{
  "n_head": 4,
  "d_mlp": 448,
  "vocab_size": 16384,
  "norm": "rmsnorm",
  "tie_embeddings": false,
  "init_std_up": 0.0538
}
Each number is 128 + 32 x the weight over the matrix's rms, rounded and kept within 0 to 255. Layers, rows and columns count from 0. Numbers have three digits each.

# layer 8 MLP gate, 448x128, rms 0.151, rows 235-271, columns 0-127
182085160098132132148098112176121105128126123066102155144085103149106154061065141119069100188121158125119169119119131097158126115204144152116122121114095186125125099096172122165088152070068092136153135141141113080174155162152174131142155170106090133099104091130140155177171147175149120165098166131141085099128185102096159139130114128098124088103112097100145134175135099063089110101126
146119078172090190137110108167122224166139094122196150149081148106100154102109128132140068109072121101082118118132148112146115136160146187085125156130140115060155148191173143148092125095019118105155136127146140112126050148168121159137123155168117095152112085102190170147111124120094072147086189129130124105127156116138170096079158155103117102156177110154126167127112196078131152162128
207118134111162138186187150181119172085124074165138127055154162120125079183123118138124112151156117126156164142241129159133116132132149094148150148152086149076151160079075140133163150128093135129147099182069164078072096126090137119098081106133067165067096123129168116157164093102147165144125103114104126140141143120184187135190167122080154098144188058148115118106199101114096159117185
150150132168179131115085125125133130102163134125122167071124127152145113121160129153091131086122115110079160119163144112181144103194143072143098142115150145076102153133112112142157125096110119107137149118091141153105122093142144170197168127118114154064114129150076108172143134162169106120122136077090163149116082168155133129092165107053118143190109080158169105102099171135088116110110
185129131029188066116102094152108122138157137109139097088149090111151106115068201086051153099090138108075107098122076152144151119145144108106119100129145104180162171076117116159110146107098125123149107126172170126132083148114092158137148106145129136132146128115139172114114185181129111211194162120116130156117167070078110125164119184114108093113120087170131170054136127094059176119108
082138157133153139137110169173141077126102101127195146132106120117135111120137157073142115150163107103126164134105134127102159078131101125153068129147163140145108121109130118122150104151184076135151140130103107104132095154138111122169119127119132091118141114154088134127157093097110091112106141094131138135089142168154125124100064130150139115090118115149099146136072114146109142164128
129055119112104134137124079135174077129146067142143197106102147143132114103181131057171058166122181165151151138094137082091131051178088079101192128119157105136125136165134125118094107105086082168131161158184146123125118156111147210166128125108168154122123122204180157113091132154089128141109137154163161209128112157122169123121177133114140141149161107085141160098152141133145169096094
118134158135118099089106124045073137127073114174156178216104156162172116156111193134085110153137120132101146115088111089130159109150104097137183144110127121143118116143199085137178129116169066136134173113125142091133077089094119200106163110117061183107155105124156147124098149137160128119110097136084143164135110102115221112147169116183135121121130099138114156158143145142133103119109
182143161188094146094077104105062186122106135116143146133211148132149138155107121156133166116101134131140132166118151131155111190117166093102156171147162116135140101137146122112096136109131156146118196142157088114199122109139104120107172102145115112130151132133099211168114171110120122137160128146080107142096110138084175140122124129116090080170128172102128125092175131090111079119104
083113117183095148125110129072184100100118104174106142141121136096064134131145133152133121132161101199142164113145168151096151183135131109081147155077134130180118170122128124190153147149111137135190122117133177143169101078121125148166109167070132106112152048120189117136138108169100149135086068096134163121166158178119106076144127139127146191088171111126066120057111112186120118094160
136108101117100094166086133147175121176065125162094174141162136137190135130111162067136105168086132131201106145122113093087096174116137087143130163132124100130212150064132122089087100115103116072171173169131138083192134165161137202111131123114149178101133132142155142148177124169122099098175100095109112174129145094143100121113138130113125143150135109105110104102148162141163156122129
141134243124129173093121132174145064116151168195079077086123166064126088099146118118126151108141071115112095137114165086150153110122118156108159171116080117153082115075124137126097130136117135183108102153181096120128087089075136152115089139133125106137156132137216127083123113089105097113133146102174096078130206074128167128201075157164081127066202089096109134088149090123134074165159
109084128139242075080118151116143133097152126107097141114176179113127179120178085149113119092088124130181195116105143132189192137155129127096175141086181115198154065171144108163130124120175137102117119170148102159126110142157159150163054040135103140140135117139086112126146124110255117139152109088098141177152159135148127112062133109106100096164115161100165115103134144116128122112156
151078137131150138074076104150159166112134087159079119100110135078117172125098188125100173163128095119099078172154130167128175117077066113162147130123130139180102109120142147120114058118140079077099152145125130122108175179155106175123089128087044061096140121136040119101121105145053158197097157177117132133115110135119116105176143161128060064144143092123073111100114075110112105092122
099131111114075107106153156204106140125170150157121103099148128114161155173055095158117119135156176155146106158158132083111089104218158120152175139116133101125132093088111137145146123148091107148112149131148146102134085150138126136104111130169126135043087150111173150127088181106149105083098094133120189115138148098141121082146145163143140172155155116175132158135132137193131151131135
164130147097132110149106152164130099196141128151142105210094098132187131093164110135162146128153120093152123098102147099175129120170091098151139099079132155168145093105125137109183099093109160133106122136112207111152111109140083184099154072088159153133135138113147082150149151113113040142099184083111132050111166108128187109215101201117123133098146101059157114103095102121145119206101
155175140178115143160140120108111134092144091124097128135138158123147119101175123084140076127094183154147167134151152125093142084200122148176158199130120079164177109131137137139110149123191138143120109097220102058143140163188091047107131184166100147114133128129100184150144112109136153094101094127063151161096100164154116152051078150104100068119169103105113106077127176077113109133113
141086167138112141110104162108142130091084097114099154121121103104112158137115143119179118136130130092146123118145133160093121116113110154109086097084167168119136088137137150095182105126124116105079127096096117121114057147094155134064050146123100158056163069081143127079090092134090214188129087108175160139165152105082172149101098066128189048159131102152126097090090150138134170148167
130191103148146129097100136129124150159162051132116115108113096118143158110145076174106119140140173201123143110124101089141152112165162154140100141125124169106142155082120078166073126133100209113120111133172092065081130070134146123107179112100118138102136182112104141139110111105150147156087164123160178094176205109123158168124098110140123129110174176061108114110179094210129159135180
151079128109104114153121125103089120097129089133117100176149120143195129157072166151119125144131168074148138104111170139113170098169073161142150115085110085134133078188040097149172113147107119152129114135236133119061086099131134156146111126148089165168157130110106115103102142157100133144175070174167156210095118087114213125130165144118154118128118120114126148111068157152123085150166
117144125108094099111169139107148194130163116117108093113076146107098106145121064142093067102129105135073121130097152111152098125152120149185141145098061087111125131144101089141100131127137144140165157084129145153140137118140087143083117113147122120141127136130071113167158124179160101103083124114113130157156126111093159028115156182163075153110106175102168105107110158130153132117169
100163195153116118166151157110052083161148059128104085111147115136091125090128140061109166106118078110154104128130110118101195144078084141100136136156112107173106155037085090114098117174116092049085151111170152110175080105169149115114162101123144186090195162114184158088135179136081131124077143114174145084125093133147125120166160196088101135134104161144135149144155086121117115130083
161132126134131106127086150105115156125149105137105146156089111146149119172162094152140154082165157158083156092099170088145121139124057108159139136116142098136145138077152109161132087116148160125152141126141115107060089158194150123068156171134104129096154140121142148133102122123118140134106148086149122105112205155141098052102096113161141145146117086092154145114080132098157122121151
137112144203139147097153113119099099174110103156098129111174087083149130108090144090063137087126119088121135089125140139136180154104161130065175204142107135175177186117127101121082083174185122150140120099085134130079078140148112161160131101222125149107140081137102127151109105140068144102228217104151166091073189124140132062144102150111156115116123104136114126142153129139130161105173
122127124215163076073154111131136112114138087116137175098100125188219151154128129091107135155117109106079097158106114099080119097108121085164166140134149155120120153179152134139128122128120140155150082085111082071130185121113112068142146132098178095111118129090066143097147170157115119125161095132141162142133119147140178116158066055089086141190074133112140160110196085208127131136114
148162171089201161082146144095104118152122143099103100132132119156159120151106136125144117151075115108124163133124159091186132121169076109109099147130109170145113087108133111119148179080154125113124122143164095115134130141116110114155120128120114141115118146173160182097121111085213089110145128064089130075156153128117132094103135099066137171153130146120131147141117128085199188126155
161151170111166190087116124097136095124152121110082086102083156100112118151129117125162137134127166110165118169123165057213144113107111120120128148185161128111166089099163115189129133119126174156105135094167085150116077076172131063103132153162129107120157113091185145146171093130132113153069114140129143148150155057122144096110116185105157131107086103056148109070151137163113175129122
146131154122092119104102102123114107119068137126179133116089174135191111126092071147141060101172105138128066170111111139148106181111141171131062109134143126089153106102117076117087160093151155087106113107164081152127124144089103136144124133132116129152114172140176148113116137126159122096139135125080164084114200166167120133144169142083096171161170119108127110118143149122102175061055
080134151139125137099152137126063093161107150131062185145103175104158130107102140074132115134177144133132121150151118113170111155150138137109123115136146114111119184120092118101136137142125141094110128169117078128157129137149124117110122077101113134194138101145133141136177152155166148148133110141081149151161112148120125137160079115094081154205129111082181163136156165133139106180108
120116138120186123162078127109087130175142133114180148124091140099122127150081163113116109149069147110174099171137147148181132078100100172207152181121197160097117124116132094129154133090123179143141164205146179156083121154126151137146136130116146125070118095126114122150174058111136156175102109142111234163149157150112177178113149200146161165091142120104197133161177112148116189117148
086123179098107156103102106109113157145127102128155141117115143100136148117148108137132130109151129090143059098107115147187154117226143136156171125117160050141157155142168084128166144117056089099176163124148194147097121037096180125193164125137136103165107142162136059148167141125130169131151127092100104145149104123105132072116136114123106141181136105160058204153149136122111123190142
126128106136165088128125135119107135121145131059058125112165140130130140124121130096135156138084087098145161171141120155158078133144141095149133072131137140143126092110086108103149178150106127099113095158107163139094158149114155157134104109116148136125112107120129137102111154151118151134099134133163116101129087168137118110164103106141174049132113131110118095145098131107179105104087
133196098123121142164078120119141118087171133174080120119105136116111121135134212117119099158097128111131118106160136155126153062072096129107162138113113133172198095070181129156108100177183102162111139093151119133181170170189130114108192117091130135157166176099142180120125145114189157161119162159164148195159218097174081090071066085116171093127091121085088144090128130066126130127146
115151158135081110086150136132082147133151155143116180116148181123143149158127098121125135129174125094132152182085132140188150119120107040210122120104126071117118188106088138141135113090048039111103132129097090078120079127128139147156121135174136165108150109106143094074108098077147185144170139159104113004107122110157119099177167145086108177073146182143092109145140138125100139049158
185166113152154152137125186119121142116041086076150052143158132098081098130161180151140123090128150106175197056136160096060156102110167109165139143127125107138115119115088135171137164140068086099196140087153140103087094105087160166171099174111201109121090159166075151123134122104187119108136106084117148152142139148146128041154168124050175114143137152160085115116099220163161119160118
133076175152124146158114144143111139156081070100192146134138145141093131120107132164147094089154195109092169112160166061160096117110102173129135163117115176139139152080114167122118122124131112116171141107100166056135084164100114139122108133124172161147125120134127100120162123129136171121113141134105067134095153144088120147074112117168163137179166163115036116105081114131131094145187
113125190119139099158089090115136168153120167134167110109199124136102066194162137091114129133145174100051085171182162129157122152121066125199167127126097131108120162105149086144093100099148160108109140164193109039092123148087157112129101129144146121112178118128104146120105129151157154147089139165179136099120094065130158111141134124160054129129162217125100105121174144108136105108136
# layer 8 MLP up, 448x128, rms 0.153, rows 235-270, columns 0-127
135167131121102155137110086114124136104085142077123117205154117132123139092111115092121104167109199158123160100142131106162137131134123138094155085102108161145114117132158141149112178081122057115091133174099084089162125091097129135107167127138124201085131060133141115201169177223130104184109156151146110155139083118106182162102135129132086090130104110119105074169105169145102091124133
131158154131121143155125157220103162150144170142072113194095124148138174109045128119108142116210170104186152079139137112093146140177108135138121173090160137134171129165120119124157158174108101111153183102106096163104117173121178134091112192091137094116095094122101182171111158105121139154106118051141084186065119114118117091100153143202126156112121109097065093168124141061122164171141
151114172119147137109140076118157146111163121180173068106115152161126092124107111166185138085116071174093158116091115157138113170111086119141104091115135099124169191059104110082159149122142168098156147184123156159144158075148088115046158148124146160143109121134098099110093130121064034144139044156142102102162211134145126104091144152110154211076141132166124147130174146110167143055076
120121134105139112095119096135144111122137100140127089102136164111124128126103124113095117161109164133185121124078107164132151164084105122146103117160169152142208116127160084155127120156200104190123110142133094105103153112121165116095132167153162123106138123122163108085076194111083127138166104150157131013119168102097136144132147178136118153094176147155134148157149121157177159127146
108081206053083097157129114103187143140103098146125124152122142163054154038161126147095099140183149133080202138184142110120135114113114134131142114113071113136176092136151074108142101140151132054217123134106129134124204130132153166128169184150135136155123111149103113076196131110088107094063155132135102057128125210102158136125114186150097090146148194098134141169147152139147093172140
180122096120125078151134137121162147128165148155053107131146134125107111169108185135132148175098129083157116135116145158130196092094161131117180123105110121124102092134115159131057078123134150122056153187116070129191157115131097123092097114149109134141144133093161176153102126150109133073142165146139085092112111130107147135140117115128104108163122158119119076097109154110118126114119
111077110125169124136128101154129136103155108094127156143128136127115072078145132074166112120166144127180105140109145086144123104150109138117153146149155123057171145136100076117063107115118085133197139101162134131182162138192125120165110091164163182121087101116095172130114082144077084131132172164172098193116150160104104074135126115063160159130170104087087128075139149125059126112169
162153125159097158123166079114177189171103128094112131101089106120228104102148163048126172139097119103105122086177110123126173149124118157128142096106090116147114127094203082102128137092194150143090125074142143151219098156110188150141190147132155126080143133140159165069119145150181141135152135046101113137125083129142113091126190194179133115119094160123131080132176151123097123155089
076113117180097105144136158119133145092107106132207098150110081126139120157153085135115179127155171171104166101086154140143168172175151129146156138116148129216196085163114156128115102165160140110169198063137096131102094157115118134094097141142176135094133137156090164131130133094184097153116121124135134194227155129101143108128098132093106105184163115124143123084123131076129086148136
146081143146119138094121095200127125147091189149121105100178114117125070061108142072123137074147106144147088056140134075166106155067127136098088155149118150104112068136153125122131132117076144129109132116132129125185135159109164077074166160151126110149103146109125073120151154137102176113127168145128104133135183089164123102121107146118059169122083201121133090128157207133092113114125
087079125113109135101030170131131108112115187116117164132133115129146117114151122143161095138125119162192092107112099116143076111178118140182141135084113089119103097124139169108089135112153173141124140109083119128159094142154104123135143163079166131093164185142164170126187138157113120091136081107110164093120134182115136073127130133075121147109167097111151160154096125115156113189087
124109163071181100123148097075185136125140100151069140097099076127127176085140143118177137109086143162165150140160131138108106051175112174107112111150136150146160144138076138136157147110141111171144173181114176141107113086165120143175166057078137135109085100136135150165134156083104051144101151066131158111169096182100142111150100114199156088155158162209089146093168123084109165130155
101090075153117097125108131086137123125092155114091090132116124103111091113111120142203104077057071085121216136100151161158126119123151148112109132092089153184119110155126093121131119094217143136100105101155198129121147169177185099155068081104094133138134130182093133168207124115153166104101140102093098132180095225127136129108090131097154070128130113112152146141116129093070080113132
171127110107159087183105131069155110097161135135119201136108066151095127130178144120119155167149143135108115103127124148128178191107115158080175246165130084158123145167117120119138085107185075168121169169076194121118171160105097111191134093077098111081088162152130128112174111111119129197105089200076138122139132068158135086064103133063112104233132091066136108115031153102104160108100
141111146121098109109149130156136111102113174192198152157144102166141152136101154208086106124181178120111110142132149115177164134136110145084106131074145169058124145127121181151112165094124089102142167155129144159128126086078100144131096135151145147074070072123151160145138102116150126164119115121188080130101122146122156131167136197092087090131154081185118142165103082096138105119157
101090136158144092092165140183174120162157134121157168149167156136105076158122118097129087144100114125093154186108172107143177127051162126124120176115155166112162111167143102128082085159116159160128147161160060132044149116124129122156097083161113132098185135088111078156174086164121088151124128166126113114106116118142139128115081091079144108134155146127101134119130123133174134121110
167157137098110109079119125134136110103133095093087147192075212137127099138146105105106105139167115114125187069151105096122106158104076176123147104132169157105137149109066146120125098112127125086185152096145150203142101117140106092156140109126144163170135108059172183118130047118149140138100101124069115066080181096123100208109070142086056167171091079121092158132187191084167116114134
107066084117175119133136166163162131111096103115089154086091194068091190133171104126152111115154141082103113129164126151117132168110077144101144114114125199162087122145124180109164104112123098088196135154084151113152100172089118216081123061048188159090121164078137113096103127148081141174122143084174101149163122129090133139154099120172131060127132067165163141112114133155138151123101
100112104127241134118167093110117145102137152130096165173170108124075135137205092084159113122129081133043123176138168116120091131151111084172116143132164120152100179146109133136134145101121107088103129170074170155127136191108096093112110106111145115105099104064102088118146118161199161105121139108139126205139104147120127115145109153116164060154082121127177158074160152078159115189059
114138105145065143098100155131115126115127119104089151128124073148158104079039174140168087136127153075145086071167125189114140058124129162108106154158126139130084114078136095109187151089129157161149138112127085125127143100182138043125111164132153093168098098110086119089177105132132131125162151105112057142129120180104121081111207160144117183175102181135139114161069131153131134125192
118146117140106071071197148134135088085113123141152066145084141098096068172142103163124132098105159095102100138108112127109119105155118150129124127122061062088105129158118177208137126112104148116140105075142110122167079097078137110136106092137121146131094158108098125148129201166121137161117138158176107120151101178107134143144114101105120125084119137081116124157081138139164123044133
081117150126134070080111100112122151095093146089090107126071092101119164092161105176147107097114141151097120132125159137119163147134156106196090095089192125120114092199169113133166155156116062084114135138176078092100111067096084134168037072094138128151099092069161100116141088105211089124149087116052129149182117147128078100136124082112128142121154104139141156123128135145172091113108
105153115167121151147135101134155111099149188145191113077166126113069123143127071137133133112081180064080147115149085160124170174114133072097145143134098112156095136167077117102151152143083117077149132115119114109163134087061114069163148083078128110157103121158080148156141161105097131177121151107108138180101044104165163200136098119124117076193118180096074128167184165124138094156153
137134203139141166151128182177105131139175126152067115120153100081135146090096131080105131149122127120091139125117152080154141151163119082126102196153131139093100193125100149071122106152168193194141106080149117150114154094054182134116076158193114125146111070153073103146127125206143131111237153141192132066118149153082175126152154145128146123133160112158154153138104137114150147085137
186100174085165105153086073186159108139147183144149155120197098140076089148153159139107125183143137100114106122145136101097160142129070093130103091101138178096140197113099122123206114152067118133147140109094144136063093141078150142093156161142100120145130190151151145130124198138170129151158147141150092142220159103124149111114148125138169176134208120179115147179198148100184087084126
171100103145111091163081062106110107173063143124144146097142148142128127141155163181078114145155168155077104135132136127074141160176100127138109116104193186149116151126106096121145148120077132093190129138161112147105114121158090125094030139161176148145143159170146166124045148154090112121124109138140121145111119093036126139162142119105172157141150124109108114148094120084091164136118
144190154141092119153143160149166141164073102171096049188164113113128105092135100126118114117233103148125129094086143168161162086147150120113145169160117158141125121151103145150128085102100165116101175087084147150172122107130101125151105067096190117084096116163125132188121192096129139112143133133035084117064113119111140142122153093109117160119123134120136153134084123121142030140125
140149109149131190111126159174076127147085122152172153111114107138106127088154123108097108181143170072148148117169131106146157184132130054163173115055128109157095177133056086146142150153133109114095144197111094157095152127117192176056081123084177141155152135131116124127121115115152105128159102108104121132150157110164129109163119081132185162147129138118154121132127161132178114157140
109125141137130158139106165109155116202127151116130126113151158102145122122123190060084149125111129127178115093122092102118130158118115089145196103124099135144121125138137131145116143103133069126135121118145152133177155116101067142149094091102074110161133137110109179085130077127117118138130142163124134099125176173125108138162115145087106163126081113099124099110124094149080131133104
115136166099135163136060147173130045150079127118144110110092125120105115113091148111108140157104133065146083126169117128115088055109068052173123177099174119131146111102111115099097183085132097142107129139155068122087133144187098120156131074103119079138097116109128160082184094150117134113122115081149108098104164143067111119080108157185152173080131105148124157175101106173157155145191
101098067135126100181165095148150117117132124147103082166132136149128107086125110162121118165129102114165155129122176082079093153039066136134088103196114168132111080149110203139122157128135137149159176141103103097140140157134131139107117146109085120123199091099189203154125136136139124139135195179094159062125151144108117153163162134121128124114142162122167088161108147101135108086136
112121142148115142103086137161125116104152110182173117134112135144120129129145124129143112139117169100086154126081100145099125167100101129111146124096162153168169148164166102134129117134158119112123111091107158110159114127117111162149168183104120175082139128096166096122159073137095167150113176103110130140152122103132125204128090115151122160151171132131153150062144168141098131149150
108125150105159103158104071184125136173136164087092122124145123217131163159144184094131073107130134130165140104136130187090114089104118131201112193067160135149127130163160179132120105130113131155115134181191060116153093132065140110175114111121096080099167114099111175097123138136162118184119124136093145158140131150126107155064153137152154086123130122126153155126169173145097166146172
163161083087077147125125181048097130171079093131160173110121151121155149089157158149138117113116150109155187108177088120128101110098136169105134081084142160089059128075133061116096131071084139134094171090134147162158153170119119075118166135143121114105190094133168128158105100114148142139140136131124167095110119107167136119157154138082111094173152117095173102149148122171122145124127
119098129099146097165150152077175102076144121083112135140089065126143109189142107126120151169160142138119153137139114097113115121164136118170090133107118067123135108085110200122050171148159154069125102132102161154146121147127161091176103164119103204147107143071060148148216155125124164133121128115108152188105132071135133055115170139201172129110150154154099148124100092138070100112099
104141127170143080156101157109139113157168073141145190108145109187133125155149094107111134086096164097153140116143087110140115092149158142096192146145071156140120144079173099176094122130112059059109120071087114133114115152124161141194116182111150149088083125121086161088119150041110120101108135152154122233126152147104119113070113184145081074115141145107127102137114115120127122156130
# layer 8 MLP down (transposed), 448x128, rms 0.0401, rows 235-270, columns 0-127
133188094097057161115183103119161127158146153084172101126108116114107090135092169119120158149197078091116154177160153132119099149113140142138090129124121139164151148121168044119133145154114155109112124144110140064134174090136131144128160130154124151140118131148163095146112077178106115196205136155176110102109082138131177174125102101165186137116092122122080128143154161105170116137132
164111184142072155116129170095104172125123164140156127138095174129048195134141144149084093148077152091128115156125152109136061069095129203100060120097130169089117104105138172154099141070130136146049118198097141175137097167138158121172124128165129182097142139140129120129125122125115132133117111189080065149162159158091128134203111116074050092148139113156155173102122138166122129127151
191141148090182143159147093134116137168081147102122053113127172090115114150132123106087073090133142130154105200148120070074125158124094128116119109113146125114110110167176122173156115084148184140177141177189131122108145153172142121100140132155175128076145147133129092084121139082119190125138068157147123154056156184164223130080136164078141177127118103149149134093155102113191123134096
101147125112089157139090111129098123156130181107131119154116162073091092129100141049104126112108149103127113207097113158147203120096138071129104106090169103083129074149099217118124120081132170147174146080182187157122104095146114113069148141063120108096111128155148080147099121103160168114127111123114090078123152133161146112129085103091169101113125096092102146102112077141135098135138
157136122150180133116116179117110091141101120118119162082124156157117150115116115116129148132120090112162205106152105124149107133092121175118143135192122098131133122079124117075080087094147072115086190163140092131087128149170140086164129115095119060186166138060082127123104116131098086187141105085116144118152119091111177146077103107159156067120154188179151172184188088086126069193154
072139135140181136169170143158122116073107157107110142133104094130124154125080092105122123154099126091115103106128123162114105120130139115130081156107161110122112150170167123123137117144184107119121162128121135136094158084167185151119122120149139117130177116110148131111122116108151118118104159104151135105166134123163087135088144160182074055124136107130118159121124163110121150150116
125132150141132175116159096078182121147100122098159071129130101170144154120111164146116099173081109086135134130107204150108103114186092176125099112096116103158106061153158105085171169080096098093174144096150119097151141144113096113103054161083176159143137199108142132163130163135119099150138112145101145118114094153176152158101157141161104100140114093135101124135102080112123149152149
137158135111114209101177112095139114151114143081117093120143150164160093174151079107075097139163173171132100157109131106115130135136117121112116169109133100138170129112133146175129104201132154137210155084146167097102115134178105072151130145095158154097141125112115116104082152119102114116144150136141150124113152055124146129083144147129101183067174108086143187124120055090140143162121
136135116163121102095113124137106119131096083132121144131113141135146190179062154137114103124067151145134099168091087115094103100092078140110143090107150137120136107167133122108047134123121087091074032124155143165148149138046136158108100112098118133093161094145089170093144085088115142102151099075099133127177140121143158142132115150108181107140108169200153112125145106103163139106138
135117106095183133053105091180097141185132135138208096080116144114075087081191156147071134104149138099147106154114137107177093082130144126163134134161127125127131129136180105110118043095102106084095080101167090147125142159089166138196143132140117133103152162128148122124140125104086123133187143098134135128149103122088164159076138093070162094125139114131204096164166125148164130116048
116156178146128163105142158082139147162153165089111194131144150174161160111072138099147149103122122177164152136128129171093181119138123138159099139089139147086177102139153133094118112036119140133123097144157134094133125143120101147137099115140152142138125093187156156156172116173112159156168162108125079145179073127141076152108157133168142136149120114071125217118121141130151141130107
144170086126110127137110135100133135131100127155158111111078105187079148147114115118158146133169127155048117121089140087132133094103118174078145165066134093069164099194134123117183131142153154156102147130133167084145197120176056120138087111191128113151119177107034127127109102104097081196140116176154113153188108130100149171187066125139161107134108138129127154150134108148144098087163
143166151128122091120104082148143159139146146077125096143150112137108166134177137161157127139123116073132131121136141129133171079070153156125167140094151160144164074193153138126109145106139155152039181150197100115081099136187074169129118112116099087141113164116112128087144113106056136158115113132136146078096143128135104093142101147169125087144128070192171123121117132056082112141150
085124082109128114184060098235179141068155111194118128102110156080120160143124107081124117139139114150113177095153124115104148185132094156116130183102085139142148126188154138136130099177131185178164149102151161106090188107144114132120160154099158145172126112166100177079100091125139074090161184071184112182119202155124124079100173162099188098101096123176137089045140088137131079108092
088129180156142091122117128095114087147107108151180054173116133104139116124138142096118141103079129126198179094134090143142170130186118105172063131133149151139147173142195071147089088132137147163109126126126123113165154115103074141095107125090124122142180090162132069094173127102219148156133117127106129140117125133141125136164118138173156118108117174144141091105123154160126114138126
094123091190157106077152117154173120090119109129112115068112150154140109092153160173123099103116177175096178092158111155126069096138135167142104140152135041122148108145116152187092125152157143149161178136151134109128046115145123137191053085089113087128103111150127147124136106126179125114107155154141153145094136104163114088043108101134106122212072150146127106144070106180086159179150
183148105159149114148146150103113153131121116098182151112137117155166084151155097129102159070171120143125181154160160182108089128108111131149169108133129132149131169000121132123125188167137110142100092138158104106151092138188142135179153144148100122132058136070077129164160082086176123154101167125132110110122106119168091113183147118126146168153132149104096119187124169149133135106136
164152105068118088121130119122113120095087154111061110155108132119130076180029147144123126128123117143171141123151104133124060043155125136111190115077101094103183200155147162120159142132152134169144112117142098099156154132091187065120076141167106157140113080123154127126127086004136141141140111069127107140132119170095157071137153192163161135122165140106154111119156095132186148116180
113124179039093152100206147108175113164132114173144130121128130121112115143167153130148097120147108092159119148141121166088182139145091128176098081131112176147132145165173119136197059146184114129134149074152155143140093123178151157141091093120070112109176177092144156172127089107120111098117149164203068120123112127132079140102135134104098178116155060132150130126090207108112162110122
070118125135165149075126127125100140186102091126141171105113153165176174166162072094111150088150095104130112158089162077208162113126118134101104063114158098116142142089146200160160117171125116056173111134081177114110130126161085153093179161120146165126104140101170138161150131067170131019135107116141132121141088117117129092118050168150119092141121100187066173096182139086174146119128
126172124112141106103104147122158138127125116140085116136162139125114121164099121121087108110162138115109095103134140100149126101154102160137176120066111114080149146113114075106080171119082175132112148151159142096151082115068131057176180151109154201100110063100088109163164105108136137130122090147143183125143101142155151063179156166156086143037151130110125108126123073148147152136158
108152128113105115155146151200127115126185100095118149128089087161138125131112120148121143095080204101185169179192136122114141124149133156158169138125173106083105126116147149140164167156179126121138095147140115090135117120126133176090078109215103076117175139161065090122112128115206120065197129196094147121129141125110129151079092173139120123111159106128117167115136173078147097057066
168141165169159083151113107140109187058133093151090137184185123162100132173140068063158150083149108099117134113099158094135110133170123155148116109099179106084130120136112134153116070169129181124094102152117080099094126132102144142132112122127105111117151096087167165147150115075175101143092162083124148075094139120125117145098098119192127123123143127216097141095060151106167134140164
148155108058048119091156112122116067133079152142150148140065156118163126079117149120146121141130132187137118114129065157199080121083083199093124098042135118104123070080173155226157157053041079119080133125137132108150190109153109171075143091095110143152124100107131128188116198088215128114108087164043099145158097137145061126077160127155090108143171145089161115090142108117107101153096
068138141128070110184121154081100089083129114161130153081114103189149162101165117130136152143177158110121137177178131124145126130124152107148138129082174157157143136105064108178123140085063145058133121160106151081171112141133146183184117137153082115132105098145091089178146132173115126127125138183087127084154153185141098139155131111076133123142170109133151134131078145141139169115186
112106095155141077134125163138111091185140139101129099113108102078064072154208157134122109065164082103153134101116072163139171086089118067151124119120140084106068140120181098101118095155174156117182103152116090133108098161154153068145147112122103073090162115125169128102124135104135167131126152112114122128133135083119062102109087164145145119148112120203130139137143168141116104083132
120151173101144127090132103140162120121104101189073137119106161091162078155143122081150143125130158169101068168056140122126177118123125166138122120160135131093117157104105135137117131156137194151118137079202128163108142078168157151089151174074122167123140120065093107115140181103092134145110120126173116093132177100081161086160143191162148115112093164130139088121128128138098162129106
085122105158126108086170127081147128167122178157166129203124084089078160157148145071168171139106150119082161126112122073142148092147124133086124133129120123167133096202139094182158089090094135090131126124144139164145092160144052148164122167103125165117113128161149124123133157117059122125121158143172086143154111158132081117210158105155146113143086133092106115123116135115173102184135
074169118082166145112141105095059074142156073156103174109093139114183152126092117114069103171174084116127124151158131103096129149124157142143109178148158150134129102116115166124140138136093169137054110118111097104157120127143099125106149132134113166135115149100136148125139184138129143164197129107120160141122104189119163122135153129069113112176101185085200087159151169097130117164131
094138116173120100110123116117080182103098109146144113123111129165100139089064154141122138158150117124092109152126149214155086077169111130115196148108122154121157114111112103054130104096070152135059140122089093110173149102073094092150091098173123156112221125147142133194181084187116110154125127100149091114144113171090145119141127146144126105128159118125084083122120110156140102112116
110145169091101171076086109111106150141085087083152145085095097137086100135172081123132071133215070091116141142125148109107144140206140154149073103138080136112097139094186119106162128108111046096151164153060135139114158083091112103164089117180128161151073150157102111112157044106061219185098147089148176146126124056101123164201138126160111157138136205124084106109111093167146164116139
186150145122024118172107099141126102093157139134117115140126086109134141090136164130152125060115192113117138083107106140112151109123110140132085101129119127084108112088137182139158156100207132124115138098123175141172115109151074141103099120147150088182123187154118136091127118097155182123120095137068143111116120137114079127131164130114071089118137115127142142144179126159129101122135
107106140154137166145107133154108112137100168077106153082165140141117098076172101147172148116130157101175106134105134138161127168157150075156071120126153106084162051065150106190114143114161124112140132095136148109218113108118134103105101131175110145113182134131101130121096163126118158115159122137115161110092113100039124177162104114065163126057144180167163167152105092149104142105124
139105138143146078117169164157086067135127158137137077115102186125163176140147122149144135134131152092100120133086141156181156123101128169113067101104144124106161083227149128107119118145180142119084080089121156177204137148191169123104110081111111120136122112150105106145088159164109113156143098087077098132156154150102067125129098147080151140142141150174201162118135108085125110110128
169143154075172120099123074131143137129119134148074086124141128093209169117112196118098116117129106114131115103158128086153113130076134103068138175087091148081144168144144096111129077114140138131036069086224173166130156109112079127102122079099102153128169155153149105118123187171111099129141130128150172120144096153087127178091070086136149132080103113153117160120117143082082139071121
164168171099107133175126111050160104139100154112131098120129149123094200081086142133052094114112157109100163165163139144107030097131186135146152125106096149166120147155136082101103143099124141124089141144109158158155124057158161114164110144135123119075133176148099168091125160107138143126140075127121165104122156210067116109102083119142139154134112150166156142150087134083192078131128